config = dict(
    head_dim=64,
    vocab_size=6028,
    parallel_block=False,
    init_std_down=0.0022,
    lr_head=0.00817,
    max_grad_norm=1.0,
    schedule='wsd',
)
Each number is 128 + 32 x the weight over its row's rms, rounded and kept within 0 to 255. Layers, rows and columns count from 0. The size above them is the row's rms in percent of the matrix's.

# layer 3 MLP down (transposed), 1280x320, rms 0.125, rows 13-37, columns 256-319
size [ 98 105 105  93 111 100  93 107 101  97 108 105 126 104 103 115  89  97 101  97  88  99  96  95  99]
[[ 86 105 113 215  67 154 175 140 111 132 122  92 129 129 159 175 139  98 106  68 143  80  86 100 124 168 110 135 123 104 108  97 118 126  95 135  95  92 175 163 118 123 125 117 157 129 130 141 119 113 131 107 156 130 101  75 162 132 127 119 149 119 140  80]
 [136  96 125 123 128 132 108 134 143 169  83 115 174 171 133  66 153  93  61 172  91 174 164 136 103 134  73 107 130 107 116 144 131 146 116 127 131 134 147 110 127 101 137  68 109 103 128 111 106 149 147 121  74 172 116 118  85 153  51  93 138 137  98 138]
 [ 81 114 121 118 138 171 188 126 102 152 150  89 147 107  84 114 108 107 148  93 159  95 170 142 160  92 154 110  92 127 169  52 104 123 175  95  68 158 161 132 108 192  90 115 144  73 124 120 120  99 119 121 143 171 174 164 119 160 137 167 164 125 196 179]
 [ 89 147 115 115 123 110 131 119  96  95  68 181 136 137 123  95 155  88  86  49 154  96 108 155 187 160  89 175 104  90 186 140 151 134 140  83 160 149 138 154 167 114 123 174  97 102 148 115 134 102 117 124 154 172 134 119 162 196 119 153 161 187 134 136]
 [124  96 122  55  65 124 132 143 158 168 173 141  95  85 131 141 110 106 165  75 123 142 124 150  93 174 134 169  65 145 138 169 117 134 105 150 140 126 151 148 178 124  80 135 107 118 165 140 139 177  44 131 134 135 101  84 131 148 138 115 127 118 124  59]
 [196 119 126 130 139 168  85 123 192 160 150 105 103  51 121  99  88  95 145 142 162 108 172 138  57 171 110 116 125 148 125 160 154 168 135 101 173  95 144 131 143 124 147  71  71  92 122 136 124  82 145 154 158 123 113  73  92 141 181 119 142 122 114 140]
 [151 112 106 123 146 158 218 174  66 109 155 109 144 160 143  45 190  96 142 114  60 158 136 134 122 129 124 138  86 161 143 125 157 113 153 125 154 152 130 206 107 132 170  72 123 118 154 136 150 114  77  91 156 155 152 154 133 110 122  94 141 161 174 131]
 [153 137 123 111 105 102 112 123  87 169 118 148 108  96 104  90 138  82 153 145  95 128 113  77 127  90 172 104  66 118 106 122 129 158  79 128 125 138 113 105 128 142 132 108 111  16  51 171 131 141 101 120 127 189 165 121 123 118 201 199 105 117 101 167]
 [136 138 123 121 187 163 126 166 131 101 129 142 169 124 164 188 212 135  95 129 137 156 172 156 168 127 205 118 137 130 147  90  88 111 112 187 134 163  74  66 133 132 179 154  90 168 128 142 131  68 107 105 111  96 120 197  74 104 122  86 137 110  86  75]
 [171  88 143  87 165 102 119 127  78 143 147 109  99 151 133  95 151 147 102 116 121  76 131 103 195 135 191 104  98 122 159  65 151 130 147 173 143 132 140 150 151 128 149 152  67  83 113 134 160 137 162 117 178 115 125 149  85 138 115 177 129 150 132 184]
 [108  88 102  78 130 154 102 104 158 128  81 119 200 148  80 119  72  85 133 212 122 110 132 205 144 149  80 135 112 119 109  69  78 133 114 193 171 127 125  98  70 107 112 122 128 103 133 128 132 123  82 136 149 104  95 153 156  63 188 174 233 128 148 147]
 [ 91 126 116  97  90 157 166  66 146 109 165 167 153 120 158 118 182 127 126  95 146 219 135 121  79 142 145  91 110 160 153 158 102 124 160  87  44 182 155 144 163 117 128 101 131  98 117 171 131 159 169 224 133 102 157 135 148  77 102 125 156  74 175 132]
 [124 150 135 124 189 141 114 140 111 121 141 154 156  97 153 137 127 138 200 183 131 167  73 200  94 124 129 163 203 145 132 169 133  84 171 107 179 138  79 127 105 140 163 138  97 165 117 138 128 139 120 125  76 164 111  86 168 138  92 152 114 138 148 107]
 [ 94  94 148 171 121 133 107 140 152 123 153 109  76 179 135 130 190 172  59 124 142  69 120 100  89 125  96 140 119 118 158 167 127 152  80 114 117 109  75 167 221 153 167 141 151 166 187 166 135 111 142  67 135  86 143 120 145 139 103 109  71 130 111 161]
 [101 169 107  82 127  59  64 160 203  89 127 161 108 154 151 138 114 111  84 163 164 108  80 143 120 131 101 129 143 141 217 126 149 144  85 105  46 120 150 144 113 156 138  74 136 181 121 150  40 154 224 128  97 143 140 138 136 108 132 175 173 119 123 172]
 [127 145 148 127  47 153 145 134 131 142 191 170 166  85 123 114 142 109 113 130 128 117 142  49 122  66 143 164  57 174 153 174 152 147 105 138 106 128  91  52 138 110 132 159  80 137 158 124 191 149 177 155 106 180 147 131 132 165 156 101 112  99 120  60]
 [143 128 175 148  59 144  43 104 113 148  91 112  83 129 155  99 149 115  53 123 102 145 130 149  86 150 129 120 159 146 126 128 159 189  64 141 117 162 165 127  71 172 115 140 142  77 150 102 141 122 126 104  91 160 174 156 151 113 122 134 170 147 145 101]
 [148 184 142 108 109 142 143 122 116  74 136  77 105 133 128 208 147 153 188 136 128  75 125 140 135 122 114 125 124  96 152 116 104 121 104 133 142 118 169 149  85 131 116 114 115  81  91 125 155 119 168 143 116  78 134 146 185 146 167  46 150 116 138 101]
 [136 193 170 135 105 119  76 127 138 245  74 171 128 130 160 176 133 162 145  96 141 142 173 150 157 124 102 113  92 153  95  89 139 132 123 151 202 124 132 142 185 200 109 143 127 117 111 153 150 110 137 129 131 164 115 132 193 102 132 114 110  92 137 108]
 [144 133 121 137 129 116 138 122 185 138 139 107  94 154 152 108 100 125 140  89 135 109 111 143 126 145 124 152 157 110 149  54  69 100 136 108 134 112 150  90 104 119 136 129 141 146  76  91 114 185 101 169 116 122  86 105 134 136 129 116 185 116 102 134]
 [127 143  59 164  63 112 147 124 181 105  69  80 118 103 134  79  95 134 112 130  82  89 104 123 135 132  88 102 109 154 153 155 124 105 118 126 134 157 167 126 120 111  90  99 161 133 154 126 162 143 103 160 120 151 157 137 165 123 188 124 103  94 177  95]
 [178 130 101 110 124  92 125  93 152 114 104 154 122 159 167  99 139 172  78 125  97 117  77 209 115 160 159 135 111  82 170  92 148 153  90 126 110 151 114 119  58  90  74  93 176 135 196 145 124 113  78 169 208 120  89 118 191 130 139 123 122 119 154 122]
 [ 59  98  61  77 113  74 101 186 115 131  75  51 116 157 125 157 149 111 116 165  86  93  90 106 124 108  96 115 145 103 118 216 172 153 141  97 134  93 194 120 160 176 176 142 103 128  92 176 147 173 182 162 220 123 151 172 107  86  89 121 131 119 147 152]
 [129 130 151 141 130 132 104  87 124 155 104  75 174 166 134 105  95 122 135 161 129  63 161 136 144 124 113 111 127 142 150  91  25  60 110 144 114 158 163 156 163 102  85 116 116 109  93  85 120 107  85 144  98 130 173 127 145 157 129  89 179 146  91 107]
 [151 124 110 136 102  63 144  89 129 158 113 174 114  76 118 125 123 226 127 121 120  84 110 130 129 157 157  70  86 125 145 108 129 110 104 119  94 175 111 119  81  86 106 113  96 205 102 168  83 143 140 168 134 139  94 160 136 116  82 149  88 139 150 118]]
# layer 3 MLP up, 1280x320, rms 0.181, rows 14-37, columns 256-319
size [ 96 107  98 105 101  95 107  98  95 102 102 102 105 100 112  96 104 100  97  93 100  98 100 104]
[[135 127  86 124 133 116 161 111 100 156 120 168 153 173 121 120 145  58 131 132  88 150 152 170 113 114 125  83 155 177 119 176 107  99 172 112  90 135 174 151 145 159 105 108 131 131 100 128 118 124 108 105  87 164 175 132 133 135  52 126 149 165 122 134]
 [135 125 163 152 169 104  97  95  85 121  92 170 137 167  92 136 164 154 133 117 139 112  97 162 158 127  88 162 212  96 172 143 121 156 151 147 124 135  71 142 114 137  83 180 188 130 116  81 136 138  82 107 126 100  52 140 123 116 134  94 175 153  77  98]
 [ 91 154 118 107  76 160 130  87 135 129 136 175 122 139 115 104 211 136 118 108  94 167 152 127 161 153  80 149 134  96 126 151 171 127 172  69  72 111 147 189 147 141 110 129 119 126  62  86 113 141 155 188 104 115  81  77 111 126 144 120 161 184  98 129]
 [ 77 146 127 135 147 138 149 123  96 180 106 128 115  68 105  49 115 136  91 126 123 121 141 117  87 114 106 121 203 122 170 107 154 155 113 167 213  90 138 178 117 133 120 101 185 111 153 109 136 115 179 103 125 110 133 132 142 114 110  66  95 168 142  95]
 [142 117 109 140 178 133  93 122 176 160 138 111 127 125 118 163  82 136 145 146 143 176 123 133 172 183 132 102 155 163 105 113 148 109 151 103 161 178 197 114 132 129 155 127 105 163 105 116 221 146 188  97 115 102 103 166  47 113  94 177 139 165 157 147]
 [139 124  80 111 110 119 129 117  92 114 175 132 154 142  85 183 169 120 161 103 141 138 126 124 166 140 111 118 163 185 130 185 112 166 141 114  84 106 125  72  82 112 132 147 113 143  97 112  79 148 164 100 116 137 161 182 153  98 130  79  93 155 177  85]
 [184  90 123 104 147  85 163 133 176 186 133 142 126 115 158  76 116 122 160 116 129 133 152 149  92 143 109 165 119  98 100 153 164 159 150 134 177 115 119 144 131  96 112 140  91 105 140 157 184 158 142  85  76 138 147 108 112  99 162 165  73 164 134 135]
 [118 171 173 190 165 157 145 146 142 125 140 100 151 168 152 149 168 154 152 124 118 134 125 135 157 123 142 137 152 105 158 136  85 124 145 155 110  87 129  89 133 164 179 141  88 166  85 146 100 131 168 189 135 119 142 166 130  93 141  92 166 110 131  84]
 [ 96 138 127 176  76 165  69 184 105 131 169  83 117 100 158 103 102 113 154  78 169 103 115 132 146  91 138 120  73 205 121 140  88 154 112  89 116 135 117 116 125 166 117 131 146 145 145 155  92 139  91 179  96 130  96 164 135 119 144  88 196  93 109 173]
 [110 150 157 112 131 152 111 109 114 125  57 107 155  89 103 116 117 111 129 179 147 123 186 123  93 157 141 128 116 105 107 141 119 134 133 122 186 163 132 149 120  74 106 123  56 179 157 112 129  97 110 144 160 103 124 147  56 126 150 120 106 139 175 162]
 [117 136 164 173 102 171 103 109 201 103 129 153 153 125 135 136 152 164 137 125 147 148  63 158 140 125 144 160 106 115 181 160 176 127 142 156 113 129 152 127 157 120  95 158 100  93  83 141 180 128 151 128 148 170 118  95 144 149 112 167 101  55 123 148]
 [191 161  91 137 117  95 126 144  68 162 167 130 190 130 154 159 106 118 155 127 142 156  77 134 106 106 159 140 130  92 119 185 100  55 141 108 184 131 110 141  95 129 156 110 129 114 172 117 122 130 158 108  27 160 135 135 184 129 137 197 123 117 143 150]
 [131 158 161 152 122  95 123 105  95 144 165 118  81 156 107 130 166 154 137 187 180  86  87 112 122 148  98 164 111 112  80 151 121  85  76 153  95 169 152 106 157 146 154 160 144 166 121  52  84 106 135 137  59 141 189 119  86 153 176 134 128  96 154 137]
 [143  97 170 130  97 132 132  77 122 159 133 138 135 137 155 149 154 156 158 118 107 134  88 221 135 154 163 167 107 178 122 114 118 101  94 121  99 139 136 143 146  99 145 173 222 132 174 139 102 182 162  44  87 165 140 150  92 184  83  90  93  90 135 124]
 [128 165 126  86 103 119 199  90  98 135 176 110 110 166  86 130 136 103 125 101 159 123 109 124 207 147 132 137 157 174 158  90 118 221 110 167 155  84 175  73 190 168 158 107 157 110 130 109 150 139 147 156 171 164  88 121 119 105 121 183 125 173  86 116]
 [ 61 150 119 131 115  99 186 129 157 100 104 112 144 187 139  64 157 154 156 156  96 120 153 143  71 165 124 169  96 117  56 113 100 166 174 124 134 153 144 139 166 166 115 100 100 123 139  97 134 157 150 176 144 159 122  50 133  82 130  94 115 113 101 153]
 [ 98 144  78 106 171 126 130 150 136 104 122 165 198 147  58 156 147 176 128 170 140 135 122 137 125 107 109 173 156  85 138 113 147  93 102 138 142 163 115 165 103 108 112 106  73  85 131 121 217 103 106 102 143 156 131 120 132 158 152 131  98 112  86 136]
 [120 119 162 133  97 128 108 147  46 114  89 102 120 114 108 116 167 171 152 118 137  87 119 126 112  41 111 108 136 109 110 126  61 136 156 140 113  92 153  95 134 123 177 122 116 181 104 145 107  67 116  87 102 158  67 138 149 107 117 194 113 106 126  83]
 [131  63 125 124 149 155  93 152 159 121 148 110 174 126  83 108 118 182 177 121  84 154 123 135 135 155 169 115 160 138 123 118 138 161 138 149 137 152 132 166 123 127 135 171  68  60  98 118 141 144 101 134 139 119 113  98 108 151 134 147 113 129 138 133]
 [193 144 143 146 123  77 104 143  97 116 125 124 100  94 106 185 131 162 175 165 108 129  77 168 149  84 130  93 165 166 102 132 149 104 148  60 105 110 124 106 156 128  84 105  73 122  96 138 144 124 195 138  72 114  84 133 112 125 130 126 103 145 127 117]
 [135 127 141  81 101 166 112  87  95 125 119 140  90 146 120 110 165 159 135 113 176  60 117 153  79 122 137 137  91 128 148 136  96 112 118 128 116 134 119 116 177  97 135 160 121 148 122 137 137 125 176 150 116 144 155 120  45  94 147 147 105 184 116 139]
 [113  89 148 148 162 133 146 151 104 110 185  88 106 163 107 151 101  69 123 118 150 101 185 137 132 107 106 146 161 192 105 125  93 126 161 134 157 139 102 122 134  78  91 127 117  94 108 169 150 138 141 119 164 100 115 100 121 134 156 163 116  66  76 145]
 [151 133  91 137 138 189 139 186  76 109 156  93 147 142 113  49 103 138 203 119 144 162 121  96 188  77 149 120 168 181  73 128 148 138 127 115 124 185 112 180 158 169 132 155 121 140 140 146 147  70 153 178 163 122 193 120  74 153 161 123 121 130 145  59]
 [115  98 119 116 104 182 124 142 147  47 103 127 148 136 171 109 119 141 105 108 175  96 120 152  85 146  72  74 116 125 119 152 148 196  96 153 144  68 138 115 160 129 161 144 134 176 124 111 132  89 121  86 152 175  74 161 204 119  96 108 121  83 143 176]]